From a checkpoint of a small transformer trained on Wikipedia.
Architecture: RMSNorm before each block, rotary positions, no biases in attention or MLP, untied embeddings, local attention windows, shifted keys, gated attention, exclusive self-attention, capped logits.
Each number is 50 + 12 x the weight over its row's rms, rounded and kept within 0 to 99. Layers, rows and columns count from 0. The size before them is the row's rms in percent of the matrix's.

# up: layer 3 MLP up, 384x96, rms 0.0993, rows 172-203, columns 48-95
# down: layer 3 MLP down (transposed), 384x96, rms 0.0873, rows 172-203, columns 48-95
up172 085:43 50 40 60 58 37 52 47 61 29 45 49 62 69 42 55 72 57 47 54 24 58 69 36 53 54 65 40 58 39 31 58 62 36 54 32 42 64 33 24 44 71 46 43 43 59 44 51
down172 090:31 42 51 51 40 50 37 19 39 33 62 47 45 77 49 44 39 53 57 62 42 47 44 69 49 24 64 51 67 54 58 44 56 45 61 49 28 36 45 48 43 35 62 70 40 60 54 29
up173 101:71 53 41 60 72 50 69 49 54 54 16 36 60 49 32 65 50 53 74 51 51 64 61 45 71 55 55 14 46 65 55 58 34 46 79 46 60 44 47 37 54 53 52 62 49 61 41 53
down173 095:40 67 58 42 63 51 36 43 45 54 61 70 28 46 28 22 52 30 54 61 53 51 44 42 39 55 67 80 63 63 45 37 45 42 31 70 57 48 62 47 28 39 50 54 51 48 65 41
up174 095:63 49 44 69 43 65 48 41 36 62 38 61 63 42 51 43 50 65 46 30 59 31 55 26 45 37 52 31 48 41 48 63 45 49 60 52 43 33 52 67 50 66 57 38 67 52 47 66
down174 094:68 57 43 39 18 48 30 58 57 59 40 54 51 53 47 63 52 63 50 42 28 56 48 66 48 51 66 47 31 47 45 67 50 39 68 61 39 63 38 51 52 52 35 74 49 63 53 25
up175 097:36 38 43 59 61 44 72 60 51 35 50 58 46 60 47 47 67 70 51 38 57 50 75 17 56 52 46 55 30 42 27 57 61 36 69 43 36 44 59 68 51 64 69 38 52 56 52 74
down175 097:40 35 48 60 51 45 48 45 28 34 37 50 32 39 74 60 47 34 42 48 50 60 72 49 64 34 37 47 51 48 37 51 68 71 67 52 47 54 45 41 59 64 61 54 39 49 67 50
up176 096:45 36 36 29 49 58 52 44 50 40 20 45 67 39 38 25 56 53 32 41 53 69 41 49 66 52 42 65 51 15 64 62 40 69 56 54 57 49 38 22 41 51 35 70 47 51 59 58
down176 101:27 48 49 38 28 75 50 38 56 33 48 44 37 57 53 41 47 45 52 42 51 40 37 54 50 48 60 49 49 45 50 43 42 43 30 48 57 53 19 54 55 30 44 50 42 68 60 56
up177 099:63 68 38 55 38 59 53 59 73 35 15 41 53 65 46 54 51 74 50 42 42 43 50 35 32 45 42 48 60 49 47 50 37 60 59 44 64 38 34 55 41 52 32 45 60 52 52 41
down177 107:51 57 34 65 60 36 46 56 70 65 64 44 48 32 55 35 47 41 42 47 41 29 64 56 32 49 56 58 30 51 58 45 24 57 29 32 56 53 27 51 62 52 44 72 60 65 38 59
up178 094:38 43 40 37 56 58 65 47 44 52 40 53 64 63 36 63 61 63 85 52 70 20 45 46 44 70 53 72 70 52 37 58 28 47 53 62 51 46 42 48 55 65 68 54 51 54 22 36
down178 098:35 47 53 55 65 35 55 48 61 41 73 69 56 37 42 35 50 50 46 63 41 61 36 29 30 50 35 37 51 64 41 48 53 32 34 67 67 66 72 61 46 50 74 23 53 40 54 57
up179 099:52 71 55 63 28 72 42 47 57 35 33 52 66 46 52 58 77 58 50 53 66 49 51 44 58 57 19 43 46 41 44 67 31 36 51 28 39 71 35 58 51 41 30 42 53 51 32 35
down179 093:49 56 45 53 18 52 58 45 51 58 65 58 63 76 48 46 37 39 57 50 56 62 53 64 36 62 31 42 48 63 58 46 67 40 46 39 39 46 54 77 44 40 48 55 43 60 27 48
up180 095:49 43 51 40 71 25 61 53 37 27 39 63 49 53 55 36 54 88 68 27 44 63 72 45 63 72 47 48 46 43 37 57 36 38 54 49 41 50 48 59 46 62 54 55 56 36 56 63
down180 098:33 34 58 45 55 40 42 52 47 63 44 35 68 32 59 27 45 74 50 64 57 50 48 56 32 45 35 51 72 54 50 47 57 36 52 27 61 60 55 48 38 64 56 43 25 47 43 56
up181 095:53 54 44 45 65 62 55 38 46 24 33 26 51 69 54 72 55 53 33 48 53 62 54 49 33 32 60 37 55 35 62 93 40 45 61 46 54 38 65 48 49 36 47 59 41 56 57 52
down181 100:38 28 52 53 69 49 36 51 39 67 63 47 55 43 58 64 48 39 45 55 40 48 53 33 47 42 65 57 72 34 74 62 43 58 46 79 34 37 56 55 54 89 28 65 39 69 44 62
up182 112:41 50 26 49 53 55 52 38 43 39 30 57 48 35 43 55 50 65 74 58 46 24 31 51 53 48 72 43 53 48 49 80 64 43 39 45 40 26 53 56 41 57 47 42 48 43 27 48
down182 109:43 47 46 46 48 26 51 62 75 57 62 41 44 64 60 62 65 64 58 38 43 37 41 60 56 38 41 54 37 33 47 64 77 37 65 51 59 34 64 70 44 39 48 55 41 51 51 50
up183 107:59 43 30 37 49 55 65 54 80 58 53 32 67 45 55 62 66 54 55 56 52 40 76 33 55 31 48 57 57 48 66 49 41 64 75 49 50 61 55 48 44 61 38 68 59 31 57 35
down183 101:75 56 63 70 47 51 26 58 34 42 38 58 42 56 45 32 66 40 40 48 42 54 37 56 34 48 53 36 39 71 49 42 63 23 59 59 66 38 50 69 69 50 42 43 52 59 33 60
up184 113:65 45 26 57 51 63 42 47 41 25 34 68 41 50 51 43 48 63 59 71 46 25 70 49 46 48 71 42 52 32 41 55 47 60 40 56 42 54 39 41 31 52 45 50 55 54 52 53
down184 116:50 59 49 46 64 45 55 53 63 56 47 64 42 68 44 43 51 52 48 72 61 31 52 55 68 48 43 37 99 60 57 55 27 55 48 62 54 59 60 49 78 47 51 68 56 74 55 36
up185 088:57 51 57 42 44 46 53 56 30 32 47 47 65 41 44 53 55 72 57 35 69 53 53 39 31 48 52 36 78 45 62 52 61 31 52 30 32 59 52 67 44 60 51 43 46 44 62 46
down185 091:38 62 52 64 52 56 71 32 54 42 52 60 49 61 52 31 59 48 66 49 44 42 42 45 41 37 56 69 44 78 55 46 49 43 41 74 50 62 55 69 39 34 57 42 37 52 47 11
up186 108:67 66 32 27 40 55 35 40 49 59 38 46 57 61 42 59 50 65 53 59 64 44 68 39 64 81 55 64 35 31 41 68 61 69 35 39 53 56 47 37 28 46 52 64 56 20 66 44
down186 109:57 51 42 45 44 64 35 39 74 59 50 60 34 44 52 26 25 60 58 47 48 59 61 50 44 21 53 55 33 64 63 63 55 42 54 60 14 40 54 38 48 41 64 61 51 51 55 59
up187 106:61 48 43 52 34 59 43 52 34 67 41 38 48 65 43 39 44 69 39 37 36 50 57 48 40 51 40 50 53 51 17 41 77 58 63 55 39 53 57 28 22 51 49 56 42 61 34 38
down187 107:44 35 72 26 48 37 60 49 46 49 68 68 45 63 50 64 34 56 75 34 62 34 36 56 39 63 52 48 43 68 79 58 50 48 48 52 50 62 42 45 62 68 54 55 34 50 60 41
up188 100:72 46 44 24 46 61 54 60 58 38 52 47 67 55 46 63 72 48 43 59 61 51 51 34 31 55 23 49 73 31 62 63 39 43 65 42 65 53 55 38 58 41 43 38 63 22 43 44
down188 104:40 47 57 39 41 62 37 48 60 42 27 49 65 69 47 62 44 60 53 37 57 52 63 77 58 52 45 61 16 46 70 41 37 61 50 55 39 42 52 55 66 47 42 23 41 56 41 20
up189 100:83 43 55 37 43 51 59 39 57 32 52 24 50 34 38 55 52 50 55 41 54 45 45 43 56 50 40 42 48 37 70 75 46 56 59 40 36 56 45 64 22 47 63 47 64 41 40 54
down189 102:43 59 53 54 47 58 80 43 37 47 51 35 62 60 42 42 16 60 41 54 43 31 31 34 51 36 45 64 63 38 39 47 85 55 48 44 44 61 53 61 39 39 60 65 41 19 55 61
up190 097:42 64 55 30 70 63 54 62 23 45 28 73 44 57 55 60 60 51 63 68 46 34 46 43 30 40 52 41 45 38 66 52 44 61 82 45 33 58 32 43 48 47 60 46 42 35 37 49
down190 099:51 44 43 66 67 46 49 64 63 52 68 50 52 52 57 44 27 42 48 54 34 61 40 59 46 59 26 44 44 51 53 62 45 59 43 67 34 66 60 57 50 53 64 58 65 49 66 38
up191 108:76 61 14 32 60 60 66 57 56 55 62 54 68 48 46 54 58 47 51 52 56 43 48 46 42 57 35 52 39 46 69 59 40 67 37 39 58 47 49 51 43 41 63 78 45 35 62 52
down191 106:51 42 38 41 50 52 46 55 32 46 43 51 30 64 40 27 52 33 37 48 42 59 70 27 68 46 40 45 63 68 52 34 42 42 61 53 81 40 49 53 36 55 38 43 47 44 62 43
up192 098:42 55 58 45 64 65 42 54 42 55 65 66 47 39 38 50 69 55 73 22 48 49 44 47 63 45 55 57 35 45 57 55 44 43 40 32 44 49 35 35 54 45 48 43 50 27 53 58
down192 105:33 31 22 42 48 65 61 27 58 50 63 43 48 51 53 40 43 64 37 54 47 52 62 58 42 41 33 66 47 52 43 42 44 56 52 66 54 59 37 67 40 39 39 61 60 71 35 42
up193 089:60 56 45 57 33 48 53 61 68 46 57 51 51 49 38 41 52 70 57 59 26 39 57 48 56 36 59 41 74 36 45 55 61 64 58 48 25 46 62 54 38 73 60 65 58 72 32 47
down193 096:53 34 69 55 53 61 42 25 46 53 53 59 73 64 53 62 48 39 69 69 43 31 51 73 51 44 61 45 40 41 72 54 55 36 41 40 49 33 63 70 37 45 67 45 42 53 60 38
up194 097:59 44 65 58 43 51 42 35 75 34 34 51 71 53 51 54 71 46 52 64 40 46 45 67 47 46 55 42 50 42 54 68 58 64 68 46 56 42 28 46 61 60 36 38 65 45 45 35
down194 101:47 64 50 49 47 68 38 42 25 38 47 62 61 58 47 33 39 43 59 53 61 54 29 51 34 49 32 65 37 69 52 56 67 42 29 49 57 52 51 46 47 37 49 57 31 60 25 67
up195 099:58 42 40 38 50 52 63 78 45 69 35 54 34 59 25 54 63 56 52 42 26 45 34 68 36 56 34 44 51 29 70 48 52 42 67 39 62 62 37 40 38 43 36 43 43 39 52 57
down195 102:48 70 38 56 54 44 58 65 46 42 52 62 37 41 76 45 50 41 36 37 43 61 46 39 30 57 54 59 55 50 40 48 27 51 43 22 62 57 54 42 65 81 64 60 55 75 56 56
up196 096:46 69 26 44 67 44 54 53 56 63 55 62 54 37 16 50 53 62 41 48 73 62 53 53 68 66 45 46 75 47 54 46 65 50 63 40 25 57 55 45 39 66 58 41 59 32 52 80
down196 099:40 31 55 66 58 55 33 60 64 38 46 46 59 56 65 64 46 41 52 58 31 44 32 49 60 28 50 23 46 73 54 54 36 51 64 54 56 57 38 35 36 56 63 32 59 67 40 44
up197 082:38 53 52 46 34 49 54 54 28 44 29 59 45 56 43 35 62 46 48 28 65 23 41 40 76 59 44 46 26 43 31 53 53 46 61 21 54 51 44 66 36 34 47 47 78 41 44 64
down197 082:43 38 56 55 43 26 34 47 55 67 44 50 30 64 64 54 61 39 49 57 39 53 60 64 45 41 42 39 44 60 58 52 45 42 62 46 34 52 69 77 46 49 46 55 65 54 44 38
up198 098:52 48 71 38 69 35 58 42 49 39 32 53 65 25 31 47 54 55 40 52 54 50 53 22 43 63 47 58 47 52 61 53 58 73 67 47 53 52 57 39 42 47 60 43 71 56 29 47
down198 094:56 53 47 64 63 49 48 41 40 54 61 61 60 54 55 44 51 38 41 65 43 50 48 35 38 55 54 53 56 52 43 64 45 23 63 97 58 78 32 53 56 58 48 67 58 36 54 55
up199 106:54 70 20 57 42 46 81 29 53 40 46 51 63 46 40 51 53 63 35 47 70 37 42 36 46 70 61 48 65 26 48 53 50 48 46 44 54 56 38 56 45 45 48 65 59 40 43 42
down199 105:69 43 43 64 49 61 51 38 69 51 46 72 32 50 69 68 59 50 62 33 38 34 62 63 69 35 38 39 37 53 60 46 42 68 63 37 34 39 59 45 52 42 52 33 43 39 52 43
up200 095:42 74 62 41 46 36 44 59 48 40 51 63 56 42 55 67 63 43 60 43 72 54 30 31 57 47 52 63 56 47 26 50 31 47 44 56 41 30 39 56 47 51 50 47 38 52 56 53
down200 089:46 57 30 72 57 50 31 61 56 53 55 51 66 68 68 15 31 42 62 38 53 47 60 64 55 45 71 51 54 62 80 51 67 51 58 61 61 52 66 39 38 57 55 49 46 37 69 44
up201 082:64 57 44 70 40 44 44 46 46 57 44 44 67 57 49 45 66 72 64 64 41 30 63 61 64 32 75 35 59 44 57 64 56 52 73 32 52 42 40 25 56 59 48 39 44 53 55 84
down201 088:50 51 49 59 46 47 37 50 54 64 68 42 53 51 59 40 58 41 64 63 43 46 47 65 42 39 47 39 50 48 49 21 43 57 63 58 24 42 37 41 59 57 56 38 40 76 64 41
up202 093:45 37 37 54 53 26 68 62 28 79 57 61 53 44 48 42 67 55 67 33 54 56 42 21 62 49 51 34 34 51 62 41 55 51 64 41 48 41 48 58 50 51 42 61 55 49 58 35
down202 096:34 32 45 61 41 74 58 64 47 46 66 52 41 76 60 57 75 56 27 35 33 43 38 70 58 43 50 57 43 56 61 65 42 46 34 55 61 65 76 42 55 41 46 36 37 35 43 45
up203 100:54 47 42 64 63 46 34 39 55 68 34 38 57 41 53 34 51 43 44 53 44 50 50 47 54 70 45 43 68 38 34 82 61 65 42 57 55 52 49 41 43 53 44 59 47 46 56 59
down203 101:60 50 44 51 36 59 31 45 45 59 52 60 32 78 62 38 48 52 56 33 61 50 38 70 51 46 79 22 48 72 38 55 43 41 68 21 55 61 52 51 47 42 42 47 43 49 36 44